python train.py --n_layer=13 --d_model=256 --n_head=2 --n_kv_head=1 --head_dim=128 --d_mlp=704 --vocab_size=4096 --activation="swiglu" --norm="rmsnorm" --norm_place="pre" --norm_eps=1e-05 --positions="rope" --rope_base=10000.0 --rope_fraction=1.0 --qk_norm=false --attn_scale=0.0884 --bias="all" --tie_embeddings=false --parallel_block=false --init="normal" --init_std_qkv=0.0293 --init_std_o=0.0 --init_std_up=0.0293 --init_std_down=0.0 --optimizer="soap_variant" --lr=0.00697 --beta1=0.95 --beta2=0.95 --weight_decay=0.059 --lr_head=0.0083 --grad_clip=1.0 --warmup_steps=200 --schedule="wsd" --decay_fraction=0.606 --decay_shape="linear" --final_lr_fraction=0.0 --batch_tokens=262144 --seq_len=256 --doc_mask=true --z_loss=0.0001 --train_tokens=568600000 --steps=2170 --dataset="wikipedia_en"
Each number is 128 + 32 x the weight over its row's rms, rounded and kept within 0 to 255. Layers, rows and columns count from 0. Numbers have three digits each. The size before them is the row's rms in percent of the matrix's.

# v: layer 8 attention value, 128x256, rms 0.179, rows 10-76, columns 0-63
# o: layer 8 attention output (transposed), 256x256, rms 0.17, rows 10-76,138-203, columns 0-63
v10 111:186105117134142176125107169146078125102150137182130129116113182108127129149139157115109098214102118123152169125135119165177148122095127146203095071124137135123090171128129122154091165112151114
o10 098:134169130142097166106124072089060118148121186169124183073150174061150165127149150172173133135150093151117093147122169141125167178139085082168081110141122184121101119163093133188145101153119174
o138 106:152070124138148193164174179147115161144204144097131177132150177167170153100125112057117154163092094067121195109128122146126126137136191135149190191093118146125117127106161086176096123128117130
v11 093:097164134117059187135115137103104125110177102096176120121151152106151082207096170098164181115132149088132088136140131119101140133121189193107168104144098161098091148146132175101171067156119170
o11 097:149207112103146153148143126122089138154106144045142104114149165171151092143104080147161147215122148115153125139105124124139127114139136139090112111121187063154105145157127058082154124182175164
o139 096:077146106129109126108135096125136079108102129158132074153144110093114215186134152113131094067164093121155107118120097167193118113108104126104132084145155174148173156130125062116137158098159105
v12 096:111129180144121143147067137107165144129139147172166146167166184143132179151154125075118106109092142122148211107129126131109099165102135151156147072074156124124148140101079139163134160135191169
o12 094:116113144154158183106144137090175150161097130100159158123087120128172139118108105151108172158148181088159123139113143191143098135126039105139113106125141123123142111106140172102128083108122111
o140 101:127127142125123099171152133121096124146166128118161107073177153119117119120157091116165132138108141128130118122118087148109208174148158179065118145135103169092094183152100104179195124134195120
v13 097:109177152130165147121140133125111102111073150118180161121130087125090122077133133162142096131172189107055121143191158146169110112103096089184106137098194097129143116131140125153082148132111114
o13 096:186168077115152141136076136069142085130147134117115105103134102091164156185187148128154085147166137049141038148112179090153180138136084107161114122167131095165172111158110156144152139180141134
o141 100:131106145119100088160121192114114136113140169107100155139102136108086081119066157116121177138113108136161162141155095191147099130148099145193134163052150123101088117127142175141129137115108113
v14 109:115144176117141151107084116095149171124085133175144121095100129124155131102124199157143130136121122138135105185134167145093102095101098123108085101136114193083131127164199131149108140183122106
o14 091:073123136144122159116154150050147156196096135127118142111113100106150192131117143100140117117158130099185155111146152049170121146087118130181108111120098032165101094140078126125123125130097169
o142 112:145171173126090122106133158151219159184124117123157150131119063103103158137136165131108158146120119153145098151177208135111091130140124169104096106111112202113158122108151135114155120167103119
v15 098:113077168124190128080107086127140156111112149139107132087155159074137087132120188151117071107149176142166129126103183176129064160066145174132131131131107138173216120135106085150118156097180070
o15 104:077138157124157129131158082152142145094086130134156137145083179141038120085169120180129097132083071131147176136150125110127173125080125103113073182154184128131063140153065210132132062107165092
o143 102:147101091110105102198149164110149147138103133058088096043121118137115155137070179114136167128147185128122165146113123173100119104150192131183139108103093117117143135105129123205126142091104139
v16 093:091144196143131112138130128105118150143136103109087129114214103150161161159156149180168099044095080151095149107191122125135149160082104082117164123101141076117134130101227178119123153132124148
o16 099:068131097137143164133084141130110109171222119118161107204099062187160088056156115131100174167108085156152108128163195105148122160143150136114153124117163107096143164141139135147203118176128083
o144 097:210159199136114120139103111131108117103120138148112179126112119133159102142103163127115118098156139075179139074120082173125124093109110106103110121120139172168126145154128175059147116125080112
v17 101:127135128124131176132092158104099065135203079132212099098149045145118136164072111098130118091135143144160083166120139109179112148155110184170121108137183149150143095106106082156121093164150161
o17 096:131126119125172061162137120174093146126109119135122087132114153081116094145130106128140135119143164109105126104112083198068126115160124138103035150141194140087182113126092149126128148128143133
o145 098:111125179157124125159146153141103119150130168137138152120124155134216178178091123124112159118177141186104119173133150121078088167198110109121155136067143149110177221131162120130146145110118043
v18 097:171150122152116128144121116113163073096127099088101131074133098090113099106133135150141131149158113111163211141170152094119165146090070128147140104133064118146080168136076112149154113057159150
o18 089:151104118174143134160112069067179164120093077099153216060121116124058102085161154114128108183084160134090128176153132129136159142095084088159127143145166123112067126119069107136093120165123162
o146 110:061105191136180186115091119176121093123151135103120114124119132135138153160080139144155116081142110131115173092164079058127074160143126086146083164132155103125119181084140058210127107147177124
v19 102:119127150103111131106123126067140133195103155198155140113139124131069215090140147093094164103113150176111145139132139161136104134202160136135156149132131112130164066118149137063132160079111100
o19 090:171105146116151126112132119132141124160193078118164102089102157130123098137076097184149134123153140165166120155089120107072141105135148098112143114114136125132115194151131137143108193163125075
o147 110:119121185192125140144125121078134137144156156117156164151179128112090152097160097099132134124091163092134110200097118125209122170128120106120096143173163148145106096138121214093156181149120148
v20 098:126116127145138128152142128129123121123122152173144177150082089069072149147141108041153127152167181163180169181086106143136115155153196111093119159139130113123119124101159134098135113130117081
o20 097:106149138118074126076148089157101084157069100122114077161095173140135144101124124164105146100146119097135130128110119117104113095098119140069144132160067142142127162129202105098120126096080080
o148 101:144095160150146153157151094112149132118193167120154124150152164103131157098147117139114062141135118146178103149073122128102100185151130127147089069131127193205108119138116169123149109198100096
v21 103:179138181137124080111130062117194117164178153124128125086144061140101189157149089112204055177173146109185131136134048105095171182106090160174094167119120104131188135120122164104115167102113103
o21 096:100138142144130081137108080074167172129103148083103140096132127109093209171139149121154082110125182114163184137063132107105181106134122118122116093128125162140103128153133106073135143157117200
o149 103:126134156065142109133075122152040095157129170146113102152156117122206142102156144164127161112136066114136123121077077115186095146148156134112132107172102124107142088180119127113130196133143147
v22 099:129121150154115099125163127191097123154117158060170103113130131143137107130110161136092097127161104111168119108116126068094137132152142137121151151139098125134054125072147168102101083143123126
o22 092:154083102105110128116167144173064153106145158097123089134130107202156124105168113128169160160073113091146198096183156104120153124176185165127128108131142092072148145109119164142096164184132096
o150 099:014159118072184162100114135123208123141165114142187151125160119123157145121135133100093147153122125118094162122120092192084123156125077125072138124107118106091140133106213113134059138107135111
v23 100:144082145142088101157164179125082114085119071089065105139152159120087115105190101161116129122126179118165181130129091157154115152172088140178132122114098103151115165130115116109129094144145065
o23 091:100145123082105096125154134156149076095118151115103121086136072083088071093100093160149099115170121114120128080077175148139124140101158064132116066144103134094145132147151133151042081145174079
o151 102:116105124096154139162100210066100135148143158117142151135175158104129126097134185100117114190114181113108110131200080124144070093099125120127103144091107089199060152135118106072131101168138110
v24 096:110208149144098058149126133103131148130175108138180153075143115111138109097098166152117109054140121168164117151067089179097117164186134136113158122128111164153103198116127139082113092125123065
o24 097:131187099167148072144036074096073105121101128114120135133104134111134148109154133162140108143176135158218107097136166101167130125143119074105136143120073159117141109148126121145171106087123103
o152 103:210053209131132155122118119084170150117167120179123108109161084139107108150102134185105111138170133123129099126104081170147141084206145160095123135145129166165151161141131177105128175191200125
v25 095:175091154121120132134117131198118109110120168133175133107103098116172151124125111105163136093160097106144146118152093160121128147128137122104166152103124136138064110121168156141118166187092105
o25 096:085102165133176182128163134150153086164105118118113128071061116175139124144092075186133129139136088126139118090130111088074087100060088083078138180158090134056091132114136110113129055150109155
o153 097:124163130130143101109106126138150145139131131109125131122166144128158131122185178127121116166114087049159134119096134125190134120102174132122085119058150100113142098112150134181113171160127135
v26 097:119171078096136128054111117109167126119065076116121185195174109158134124096099137041108110104184132092150173126164121103078130167203130138109196114114117129175124128096154132121173118072194173
o26 096:124116155184169107159152157086157080155121141104136179103109144137127075175106134088121195173115107124140143141156124139130053161095099110127128137181081146080142114112102129132133097158106112
o154 102:143042102145138117086082090121201090165122139134114114173127094162158136080130113162123183082145185096121100075135079141114151121124154131131154118103128075090190137116097217094118115082110116
v27 102:103114096113107131162081133109134158130180121170089158108134140110130135133094157165155180145080201106147092171147185135138152183132130153086059089090151124178160151152179193146129127159066176
o27 090:103138110130184106119097133118197175166099088105148115111184115093080142133179079131069137155147103080124130188172126115127083127198135144115128142114124132105066122121111114175152164138117208
o155 104:137173118128076124131101173144083144084143078083162107095108119125142130183075143145115141104132197144103162140125190150130145123072121114117075130103102152157174162140166166100147107161158162
v28 099:122087129157147132148132104125079145103121180137070131094057141103085156126122165074173084081165157112111094090134178115141075122188159123132179155121119148116151113181153114165184082075122143
o28 098:061089186106077118123092068112103094152102203080157054095108094128126170061140102143163167133108149101157137098139099155115124096120146106103137107151133167090157138135118049100115124122169102
o156 106:132111155199153104127150122165108101159075125118121181129182186128125086129093121162123087112041193158138130136124142124181071133182120170155122071111102170092086101155118128198078056073097104
v29 107:170169120144162118125186128110129139185084142087153126163118126105164090101154127103138140121110142152115131155094143183141123201024169075135148100074108107135116126118111143198096180138109105
o29 102:098126143107085171121128156120136104160155135161091154107138149058141129105123133138133149139155116164110149117134151101147126147141132126157139145147099084169104074100184156134139142129187143
o157 106:158115122152159081124150122126051124123089084147153148117163145130143116131148114130117170091108105135130113150164176150124083132091116136209111186078101197176151096140141152107137026121090140
v30 105:152106097130128153125174142103081148109129191153150148123135141142123138131125131134192132135133073135120088124077112079154155172070167142149113082177116173087069178139107128062091090184105124
o30 099:180122151158158161166132098142131143113129090148110152150120108146103167067101187169179051093172161151181143129110186085134090136167124117170083133160112116145118121118138179127089129145128181
o158 104:101084122075160134135144171122179103113191131112140098129177140126160152203108094109118119145145129102130054144103120149149115159123157189081124168121132143087104099176146120166155148134124113
v31 096:116161130135125082080121181144120165084163152067083133138144184167163168147140127126158137132174101076161138165148141147072142117191147117121112113159125124134124119148069124180110112104088058
o31 095:186140180128118111130165166179142129090174127129156123142154126126103158099182158146089202098085128119133148062181154215140157116095129150136103116084089147202112080162146197140165113103181086
o159 103:091125138165174126113093103060137136195119124105100111108097094184174151163100109130131112140193185102110129201100170130099110114169193146079159094195103119077129142105122073153154088082118151
v32 100:136190169137143097107133168109082109089148154122095145141127030160059062125192116098095132128096096144163164098116166124094133095171178102128131116101147128130134126164083092171163134179155126
o32 092:122128090075167141129114105154132107136171077133112095172135094144150111032148133146162093104132114083172145203116076111082112142137127175131100081128113122144146144110149134091156132134200176
o160 105:158104100171147131092104143135149138076143166133137143129137158114140104127150115168080088106158100116191102101106168147142161142172179148145205104134139155163164124125063088185110081182055142
v33 097:160154147099173111179144138093133152122106116108163094133124129127112142104119100147135086123086131097117081107195144173101133122104134118184132185178058102124136141132120120094057103122170200
o33 094:135145145138125076210104137060062113063137156119143079159147086161141126124099173117102123122187092101150082103145175101108125074172119131129101104131101059173126083151147123162149145164174104
o161 101:126125105115111136139119042225111139122101058102095141120084148128113141093156116119157151101077109143147150153135075175116142160137120132185089156126091146111114159114110118124086179138137226
v34 094:142107137117140150170144079122154153085140114127155102119113068129089180053117135112091142137091112098135129110125141154125129126105123145161108079148112140104105095153163162126121169231149119
o34 099:106095083116142138107142164132110119124158082119100170051143121103132104142175199159132163157123168132195106113143143111106138139115111154138145119186075086109151151140083142123169143139148155
o162 100:104140175147133148121149137114165120147079218134129098165136167170158189124129136126120073099148141141152118113121148176186044112093101110130148117117064232095100141082139192133075167086138085
v35 097:158067108181130143105081095161111184083121125095095133153170073129068172176138110125132151113124187122095157141108068121117093191112094099122065074154135170105154097203156190130111128097153121
o35 103:148142110118117108151151200217085149185159082065121153141148113093129074151112117153091108128117105166101141105184134147107145120051145129138091106100123118107133156108136171117092069053146107
o163 094:165135105127124128080144077101118099129169115186130126115156086125103145160080133146180161141114138110068146120139115057120182145155135123131105110146141102054106100172145207104119122121143143
v36 106:160146143162141164088145177138052091146167143100129132140140133138148156148157134143172103182108129120140087043126143133140151098087183174148049156101135124104123100129063130174148138109074163
o36 091:157111112141114145092081153158114151112128124183079145154229134136175089154148161176182185102125060133115131130144153137109147087118151115156127109096135099116129138147119180140126094115142172
o164 108:146197140148127142115124129168062093080176091164149179116168118150140123055095102155097115095084106087155138161114122096150173121121199074141115141178134188127170185103097056140195136132129142
v37 101:137079104115159140113139139117060150096085126111066141096094151153138150169085109066089123134050158129122104165170147166120103113130142041124097170172165175135096107101214112191113140093144134
o37 092:102105124163153092140126121149098135174102010117129181089124117123103130168154200177139088090141154177139102142152195118169127096112151135162123132105069119138152088116066044179101089100103129
o165 107:153138169171120142141165068172129142135119166114122170084073153083140127099127145150154143154089106087109159092165124170104148143177109101143097127105095164144136165146156144157114140129146104
v38 105:121110078184126099123182143190120084143159142153156132171111112129122153109133095139172086143130162147145159092158140075145173138125171109107132144139163117087054130099073136134060177079167124
o38 095:175078101115134128125130133071146119152170176108062088097140107140165107135109113111155115073151109143117143118166130150135149158144142097103134107084130123181178122070148207137181180116116135
o166 118:154121136173121149099116095130132157119123079184159110176079150166098124077118150164087156156062085111143173142141104134126149124123101147109075182136126165114069112156127120068066158123141073
v39 094:133197102119164129163138123177150131064144173166154162112116110128125209104087152143094145150188135115192103110111117104106120104048063102127122107142060136147151115169125134086150124159080155
o39 096:165133115099122126181150139119168133196097114129083089072154163109105152094133122132135120136150137132193109102160181112122111176101146125137096136090127119100108132129103117138119070077060173
o167 101:130150112156187096085072080140165143105204107130134108133085060146133149171129138154162097165162086178186116166117150115115182140080105136098092104124115132174176135121101123125162128173109085
v40 097:081129172123096217113077112093134129157106135132088157126084134114152114155112100107059108117192146167162162151162105063151123142121143072118089101106112129112120122086097113120157063092091153
o40 105:133158163100136098079105107083150169148091123091092078169128094092152116164131109116121148128094167148144120118095087121103089125063109066101060147153094080167111119118210215166156159091146128
o168 094:080133096134155118112140144139146125183124121139173114121135083141120131096084185205089091094124053121125149179145177079152166140136117129116134088155106110135121129104075066121109067130098086
v41 100:127114100112086164127089100135058151104165105145123168153117151149119107129106096100175112140123135132074141168084215169062170129116156113138067192126124167095156100152086140142132154164115139
o41 097:167167140119150177127155132139132130175140131138146103152143091124131153114150129154154150164118092121090132173124114160091060095144132165158124115111101192130111110127081150115060074147096119
o169 099:124077158149104137108117088161115202083056088120144175125120164136153126091068132179133137105121181132114111190131186103144163134146157143123148134199165208164094124115161159164154120139125144
v42 097:195126142084197081127122130115088140122085141146133131127125152096145089115101175096173119175142129172168115182113116120157155104112151109094174138176143125086192109102129063127166101112147127
o42 103:117110100143161119158138129122071172122096107111098065074169115107045131155078131147157117158154148136107098166114200101170157116096143175092135159157090144099138126116200206086175125100197141
o170 103:158128142076114141121150121133183081146076110130179115121165141074163104116118138084148114086176105085171127142163083116162128182131176091118131144113159158201096107144151033227127148109123123
v43 103:109122157095174160131122115130093127102105087094130121146122097061108140120140132159159067154113113159105152176134155168147080135161125150125138202086122118098141147157122142121133089121095121
o43 095:057154137124139125125121169161166082123076123110143082156097136148097113098125146123070172158083103153104065113096136172184144081110102133051170117086057162117109108056083164136139142089088142
o171 106:105116167098150148103167140122077148170161118097130157105125206080109173104123147125162108098107117129174121147145126148136117152161103109184093105105181065078097188170174167142113094088116154
v44 099:154128078151118130094117104126109079136083131113118110127137169105137131137136103126105115091154104158119086073084166115074157141152163088108110086106133136116178115107189159111125125172136122
o44 095:140156156137135102129191139129160147187101135166153146121091078114106135129127085149146104117215117123087105116149132107133148115107122139142148049080120105101150140115131165106077104093147096
o172 103:151149115149074080000139078139107137124187108143124113155123128097123107152129186167089115137124104167137089073090151158087093146133081073135135104111145123201103055137168182164090121135160093
v45 103:161098152102156140115094121104048155168141150136145100126148128099189096110090081147130098181141132108091063120094126149097147152117145151182117127158101096188113161185134120127110160155182160
o45 102:096085159193124178158067102120116117149171160163109145160180137133133185089110100068114131141162151082106102119113116104135109118105157179166120115152174145102100155104072241131145036177156187
o173 099:087129089092096106106170160154107133128051121162073061143149114141141123135095116137162137181170135100183088152124040133133077139160142056119152135130090070136110157118170170130134180087141104
v46 101:135170159094130158108076136168097143097105127137202090061119159125160141128095178158123097163145113092065055141178182076087134119147123092176091130161171159128141150096083123111131136131071138
o46 100:059173119104156171149102118145154116120129164085119107134092105141162137125172177163106154134098106143090140105126116118169134119160119113146129128094107164123152167190151003141131115162160096
o174 100:053113093142138066064120159174122123123131078143103086103164098191071168122137156073179087124170171142094098149108175155143121124142140163064191129125094108099140165156154211171126167080107120
v47 098:154149112153125096157108122168117154176114140118125107110145109163065101102124132089110094045131117143126135149072168108159152139149185114179136142133173097104107113174109084144105111120093167
o47 105:094162099079115121120162067176165113208116109117114091168206098171164238122106102159165097140136182177080139144075073188088187115068116140105112090110101094137120154156161182124122121109140104
o175 093:118134162083104090122182127065140135125150091141169149137106119158135107101111125204116132130128107142137123172161191144167113176154064106183147154133121163123119112108131154125063087109149169
v48 097:150100185092066134099124117101086111099166100154127120087075074143150144116149186129113098166128124091128188141145123161136177133138127151162114128175170136111138154135094116081154110077052107
o48 095:071091130168119127146157121145158111114099147131083083101112137103112136146111092118107140139158094115113188077074130180177179158128159105173081116135104124146109138159127099169130146108096114
o176 099:156158173120139146142109178143143153160078169135167126102126154131189094093136148154089118121149136124189155164151118124139140142161110162092116169132146148148130126130077047202178079143103073
v49 107:177117169122136124180110190171133115129128127152128141112123169174105182136159102203153107128107099114156107098144079128138132138160081138172131156099156121096104094165113075145159123127130101
o49 099:130132153059114118100139115142128136118139154153100112122064116177124115098152147201153139117155058224097162170200115121115093150188143084188086137111098195122142119171129000095140144143179144
o177 100:129095149140096177215156179125089140090104123103129134120143136124135109103114091168179130082126148086110129108033101121160106128156041191125161132118145097095165222113146000128156179093112109
v50 092:176179078106173163112142110117109110094167137104107139033168137134119135131164175149130144142133074134123147079118132111166161129097145138116153151135123177091123188090139119085168105175126117
o50 089:127156085118124133146120104188091093138090163084206088122171152147078119064110115140104109128151102164130111144099158050099138144155135177136113165120144185116112088166089120075111116165115128
o178 100:131159114168134161093091169064131149132137083200121112214089081127157146185162125104129144102097095123102160129146131165164103133160154120088147145083116135127127134131124187108161083115143114
v51 106:143094066135110110112162143108138098116127122109094170110160120117085143131162111080156136176110154189110170109129129124151144174111126139110195189098115161163138118084143124116157122178106150
o51 105:106139153111154128108143140097137134142104062182144107144132115171073142133100140131099140173135063149101100081119114111073117139116127170064134129124125114093133088107141211084173133084149051
o179 101:095104077089168157105094137132159105182122147084125174103154085119162167103132134093131109156162196106090121136117175121135139101098159129114135091159088185097117158102081116129111154137077149
v52 096:160073090161085132141138137106161177115127113150138130113136117207127168132136132097175152155189211166143139114125090110057144163050148108141109113148120095146145126118082137087165079109034129
o52 091:136138129177113086141127147131149112116133082130093073110107078096123116103120139164093121144165138133162156137151097131179122167069107127161088065089058097144094110130101142105107161136079068
o180 103:178153141105143160074137190139152143056119164139152125117108171139169117156123086141177115107102076097144167096165136102111144152123159093062159113166174179154152172115106110136151099094144140
v53 105:101125154087071144127158115117085148159142098147101053110128148191126158078118179117130132110099142137141128105180181176110132149112143125146167127161108120143157135118219084158135119105155143
o53 096:133095057110109144077114083110078144149132124143129172167131118131085082065134103096110124133088164149141102148137150132107186214186143163089174160109138140083090175109131114108144134135129122
o181 114:196194184141122156134164115137135150128030127096135152115129108136186200095105185127144161224115176173129150089132098170074098063128126096162141128128116077161162147150083090131138129171144121
v54 099:153116120073152125182187127072153140139161138127146098134097162117091168127099189167112157122112109121108092070097141185056116151139137172100153153121212113135125050163188089135079153112135177
o54 104:170116053114122130156132166117156194084174128112130088103132166088207143134143125120101160120143131166122115168202163143093112133151057124089124148089177155131146152114146126107192135120139170
o182 101:142144101104100081156167086063136140084112125151124149148195138153125131150115169112144122156169148114040135077109135108134084104169168109154120128114106123099159080176166121125140148097124145
v55 100:105135161132151169138162121116141147174096151113118033109077121190179070120128127150204083168112110122158098141080169119150154130093105179126165139126153130108151116156081123139116097171145077
o55 099:176160132144152135171111151149090176147160162074106142171132099158152156142151130086161090146130150103108141152109148153130148127136110131166130194096134160093125113165142036179131105071124157
o183 106:116126145139140178130151164084068087060070126149080083158140178145144118148143172144090213086136136098118128114127201151150116074108133161137133132177157106123146116066136132188111172130137097
v56 093:117128136097183190116073171099092092195130185236151089144118095094177106097177135073135135094150147100165052158091115181121111126093151139139143090068143158094177165135082079093143122123123152
o56 103:128174162078158116169133187099117125156134164166086111051211133137160113197111074162123103140157185154110093167182142157170127086113119119116055211084131146132122069159108090189155143127139145
o184 093:167071101149084160112140122149169144129163173073162066148077152093162098129132134049104116179159161164103080139140170131143187137176158116138127144116104138140116134142085118099126131131135165
v57 102:115132186104213146152115093079132148126110209102148124187088056132132177155116169044088120097131125127110098131140131143113105155089135072153125165164149090073147188177121100160150188134176167
o57 097:122123143177181156152136126069091123085117143136111204144118158089116118191095151052193117190156137136079099138086093134164102155117112095164127142121146075115106095156162123162137106132160162
o185 103:131144185115163140142135120131192139170149132163137175142110088114127155110143154133122080111080143132067117111132105096053154197153144124132093108092087210133135136160112177142172130145138106
v58 101:106133127108101115099179137159135116110114057136138122092082120134056137139103105107135178183133073180099202118169154163127195114138104075096168137087098153144172123076117112133159145125134149
o58 101:143169190127152155165112105161124103120096159067149154120138089125107179152125116073105140133086131146118145151103077179130077072143113185127089147163079172129170124154175075105158128143095113
o186 098:110143112169150109097146129168161119121157115104140205151174084096145140036163185172183093092124031141129123125076146099139103122135166094166169163125208068170078142082138051123082159144236157
v59 104:105095068151093103163156159113121145130089177120158074123115122097090142101124118118100164151110100108125179140210102150190116143142131155073142113096127140147141106117150077124153163135171108
o59 100:116132105122139121125118107174198067097083159040134094090173191101113108136147109105071151135121144183167107125225122157104140099092128130055220115161119070122119163125124091106133119091126022
o187 104:070118060119152139196138141144098115131123116174124138135128110165158100151091158098145101121118178110144091125101143123165075129129140149235166180078145111161111119158119036102109150120122117
v60 101:178087159122198172163112140162154166065115140103102148206164160142137148103146080106151066140121136133103104092110088121163194144136071153123108141112140137133159167132105096145110098120086112
o60 100:070143163112117116095147105156195106104078121144144134153164117100112131107103150080068153108155098144111105088095185084168138097051121168149131098153128156141101107085136144080141128148126104
o188 099:158062092160108146148141161171093114124145189170095094194136119152181113069168100137165100103135133114129087110209121114132151111166153085079180130113127088152172156114095107178063109087094121
v61 102:107143149176126104117151122086080183113139116144135147062153118130139125061109116099088124132141143113121108122047086152160085172153123112148139174106158135183081093111122154152141120079060139
o61 093:137089146153132139163114203095168152123169112155124153069170149112112168141117130182125182139165135170210147096145124101096138185118107137056131141071122155194134153095134089108145126156102104
o189 103:070119161156140120081107099146084129140062113130115141138122143161119108076149142188105150130170100121140173147143113142164110069116086090161133164123156143065134118107135105099146141136131200
v62 094:154136182101128099141160103133061066114096132125133115093116079134125163109196081053055138127178141141091145125056141120120101200141127048107122134103120135141110102151131107105107158161116103
o62 096:171155114143106115117118090174114134133130138164119143096081111122168105140144157108153168115159160157198183146172187121103148164121146133194105124099182099087135149105074069138166137107127172
o190 099:162108144097193121146133100067070141168121102136179113137191091059141168095160080117101151151171074114075119120094138163087123131146116119071119118102132050164077099099105185104107104225092132
v63 092:139193100148192112149170114185133129106123129097147123086165119132107125109167090173120088143103125104122142128136124137161115184102105067076145136147157128128182168117116169147153148133143177
o63 090:141092148079094130147084111126146152103129163115123151067057130156104154134139123150136141085143093127128155065197131113107116129121152120072141131130109141156175109148080141168167122162115085
o191 104:136136127101212117147117118157165095092139128113154137193174112063138113106101092129061121160117134117113074136114101156117145135095094147154095091129128129064125157137182186116128157119106094
v64 100:087107143142131096183098112151152145109062112093153088105138108076102136161134181116130091103153123195150180100108192126151107057124135099087128165083105121108110154092135087162153139127121127
o64 097:065088161112101083092092125196100110134128112121067160063165117163052119152163124119114104106086132160151113115078147167132103150095160120156117144145133116077119167136111201116156128093103130
o192 105:105142127103111145143155106111154134117146118082113142156070095154067156097148115100176147208106104124162118126150119082105116122107123112129186110103108129124118094119121132154141116119150171
v65 104:086124130105090096151097115129105171165111123124134097138170115101115127172151144119132156129129104115201179124065107198155089143127126114125153121075103138162177131125163103115127137135129168
o65 095:090153084138156128142109099167093085099100166078090074087128115123110157158124089176182126113138134097148157085106158120120140117099111187155123092164101091117148100157099157160146182149124113
o193 106:104125168122132150144166171105139126141118083088138172086137103137108141178100131087077145192186113127073138107121099151131109144165112078108138153088141070082114191118144032074162089131114190
v66 102:136153165188098146107163125108089097063161124159160151182198146143136055116122116099145123114145128144095126091115137119208116084173129117110124173202078156107112119125145132173129109160133108
o66 100:118126130133102134105120071112154091077154102215168148164162127136129115164132112177091119107100114133100106137158068121156162056115129139161113101135088085139084100118092000135153126107139144
o194 103:177183091058123164102097142151089110144089124161163183135071123116090146084122167161168062161107103144138173138109110149108145186124135159117077191119110150168157096113131175129114148131154143
v67 103:142124121182172100101140106164113137139132111090122080152127119189118127139147137149137154157107128196107123131173161076180142133108106115086171117137169069126111147118170135039134146160096172
o67 097:147201110136145161119124111150131098110135102154129132140071149148109084126076188099163169163135178121120132146176126081150079130183121097185153111103160145070157094081152123124134164115113169
o195 107:091096154137075122186146134123140150061100135116118164117126126154184156128088104104128166066114071109155137095153099122121137158086179146169131118182148124162102198164130160174097110166100183
v68 098:111151093127132124146168151126187149072131125182137068154104138127155212121089103165139121146064074099161100126053192117148122113130115135141172165093086152195179127095116154105129079068125086
o68 093:116084089146185191138195136180149120151135096114133134160124126134126067180143141135144091147143105155071130155104147080105124122171085104183110044098212146113154062141197180147119078111100081
o196 098:128157160159144138093137143071103141115137170118101114133087176151084149095145153138151112148060148098147135073089153120130119094088174140119118102137151091122131161130085129132105131116165143
v69 099:100118097147179135100211083082137116072092076152169140034105136130131097117108131134134126123116129089179144109148126082046101160150118117139118075157134141178129163093156134149116117116090093
o69 097:129170124135121111130121164063179091209202115103099163124137079140137175124104143147094097131217108087044134145181138111134154214164139129108117083120136160187109106111106184105146121129124145
o197 099:101142153094193171102125075160141152162033059115104102117118100117134147143112103129125142172127128125092104112060093132112067112071101165040108162107132115160114137142150182151163117093154092
v70 098:095163145062110168165157087168121072151141159030109160132153120157126122124106113126132120174137144186172065216122091145158138135146153102215092221169148126101211100084087151090127136182141090
o70 106:092159122152090141159108096157069110114116148105138169135115138111098105142138154144155163175084071125174118114112099074139149110108134165094080068177162186133172145115210041150131177106103108
o198 096:174145161087140169145175118120132128073097128113133105113086136113161095139145162117113077118146135179160108180143160114160135191194100114122143155151109203130087183129077125119103199099120117
v71 101:147145142094144094164133153125058176133165130150102137128133188175101152217135123149140133165166089129102141121071104134141133080102085142105105141091091127153154080081127137152104179160161225
o71 102:093136157094120166119050188154131083100113101123087120076122167108185176165109206202145140104095146171124166130086132144124130134131132071066132151159137106104107072116145060134135156086110139
o199 099:180192141160143116163194120096101137084143130125129148191137082136136159095071119160128092129176157080163124116122163086104128128156161109158073067144057116144134158129120120180080134136142118
v72 105:104161162114093118117155122165150101119163103107167101091098078158144142142135118128132069150142129110110151119133154092097120088095162127130170140166114140158159159099103111132117125140154119
o72 097:183077135168146086120127097125153092126129204065037104174103129168136109100112114202151126151115119135128070103083153158145136050141157111170118123135142133125191135150076205126162150146082118
o200 110:072189132108105115160115160126063105141176101108150170059102102136136143165161180127114108089121083142079139098119136166130147152153119104126119138158118129103114120107132013165074161156136213
v73 099:146164089178059080120130145083180154095099102146069117133128117140074194133131150162181129098098155120159060114136131112183120142154097133141129151139117106127171169187154122074116112140084146
o73 100:204148115186108155155107168126097117144079139110148152097191112148140160124132050112131125131144146122084179179117092131174190139135180161201144130178070125081102095128089139153202166199153116
o201 107:099131165164085070144150117097088078102194128138125145185148112126094136112130126160133106154091142140087169080139125115110154138126116120102069134096074169107141192142125170087074114078071169
v74 104:106067124151107124206117132166161133187131109127077097115129098097118140172070114155098195124115150130082160123180085182130141193125101134128112075115108099137126108083109211125178110154143093
o74 099:111086134093094120194123122113174141176139092068175106122201117166120110121138096133097176089116134152110148150112160090180102084149072110099075130103104132094164179139084143108156133114064063
o202 111:129158180137176101110113106134141111093160127118122088064089107095162106157183166147090136125169082064138153138088114202141140154150149130125149132103119116180115140124181215086121154170146111
v75 108:106068108139134134105087130164177144140141053127112125118140154123121128120092110164145144130166165213173166152194154153154145149094160142144121136101113122141177144168152137125089103100096089
o75 099:149191103123197124053117184113165154178111093070092123093124158239115139143134143144112161104111140127138181078113152138052136184122127121108173127129106136081117138116179182116121174142158157
o203 113:136036128106056144191086040189136127125181172083125141143109106116101119118145135090130109158065114110152127148152132134149140138132154140088145111113164130201152194129084171110121084142089160
v76 102:180193124117117157138135128144152119163117074112114085105096177162095113084168094097111150112189169143133159178148138121143095102113125160143194153079055118104173157107086100128097108159165124
o76 092:130149161106122180115108103122150135189139130132131096155122121117121063133087120070125090093128114184123178166174095062180078091094120128127130117127222152156108163180083089082126109129114125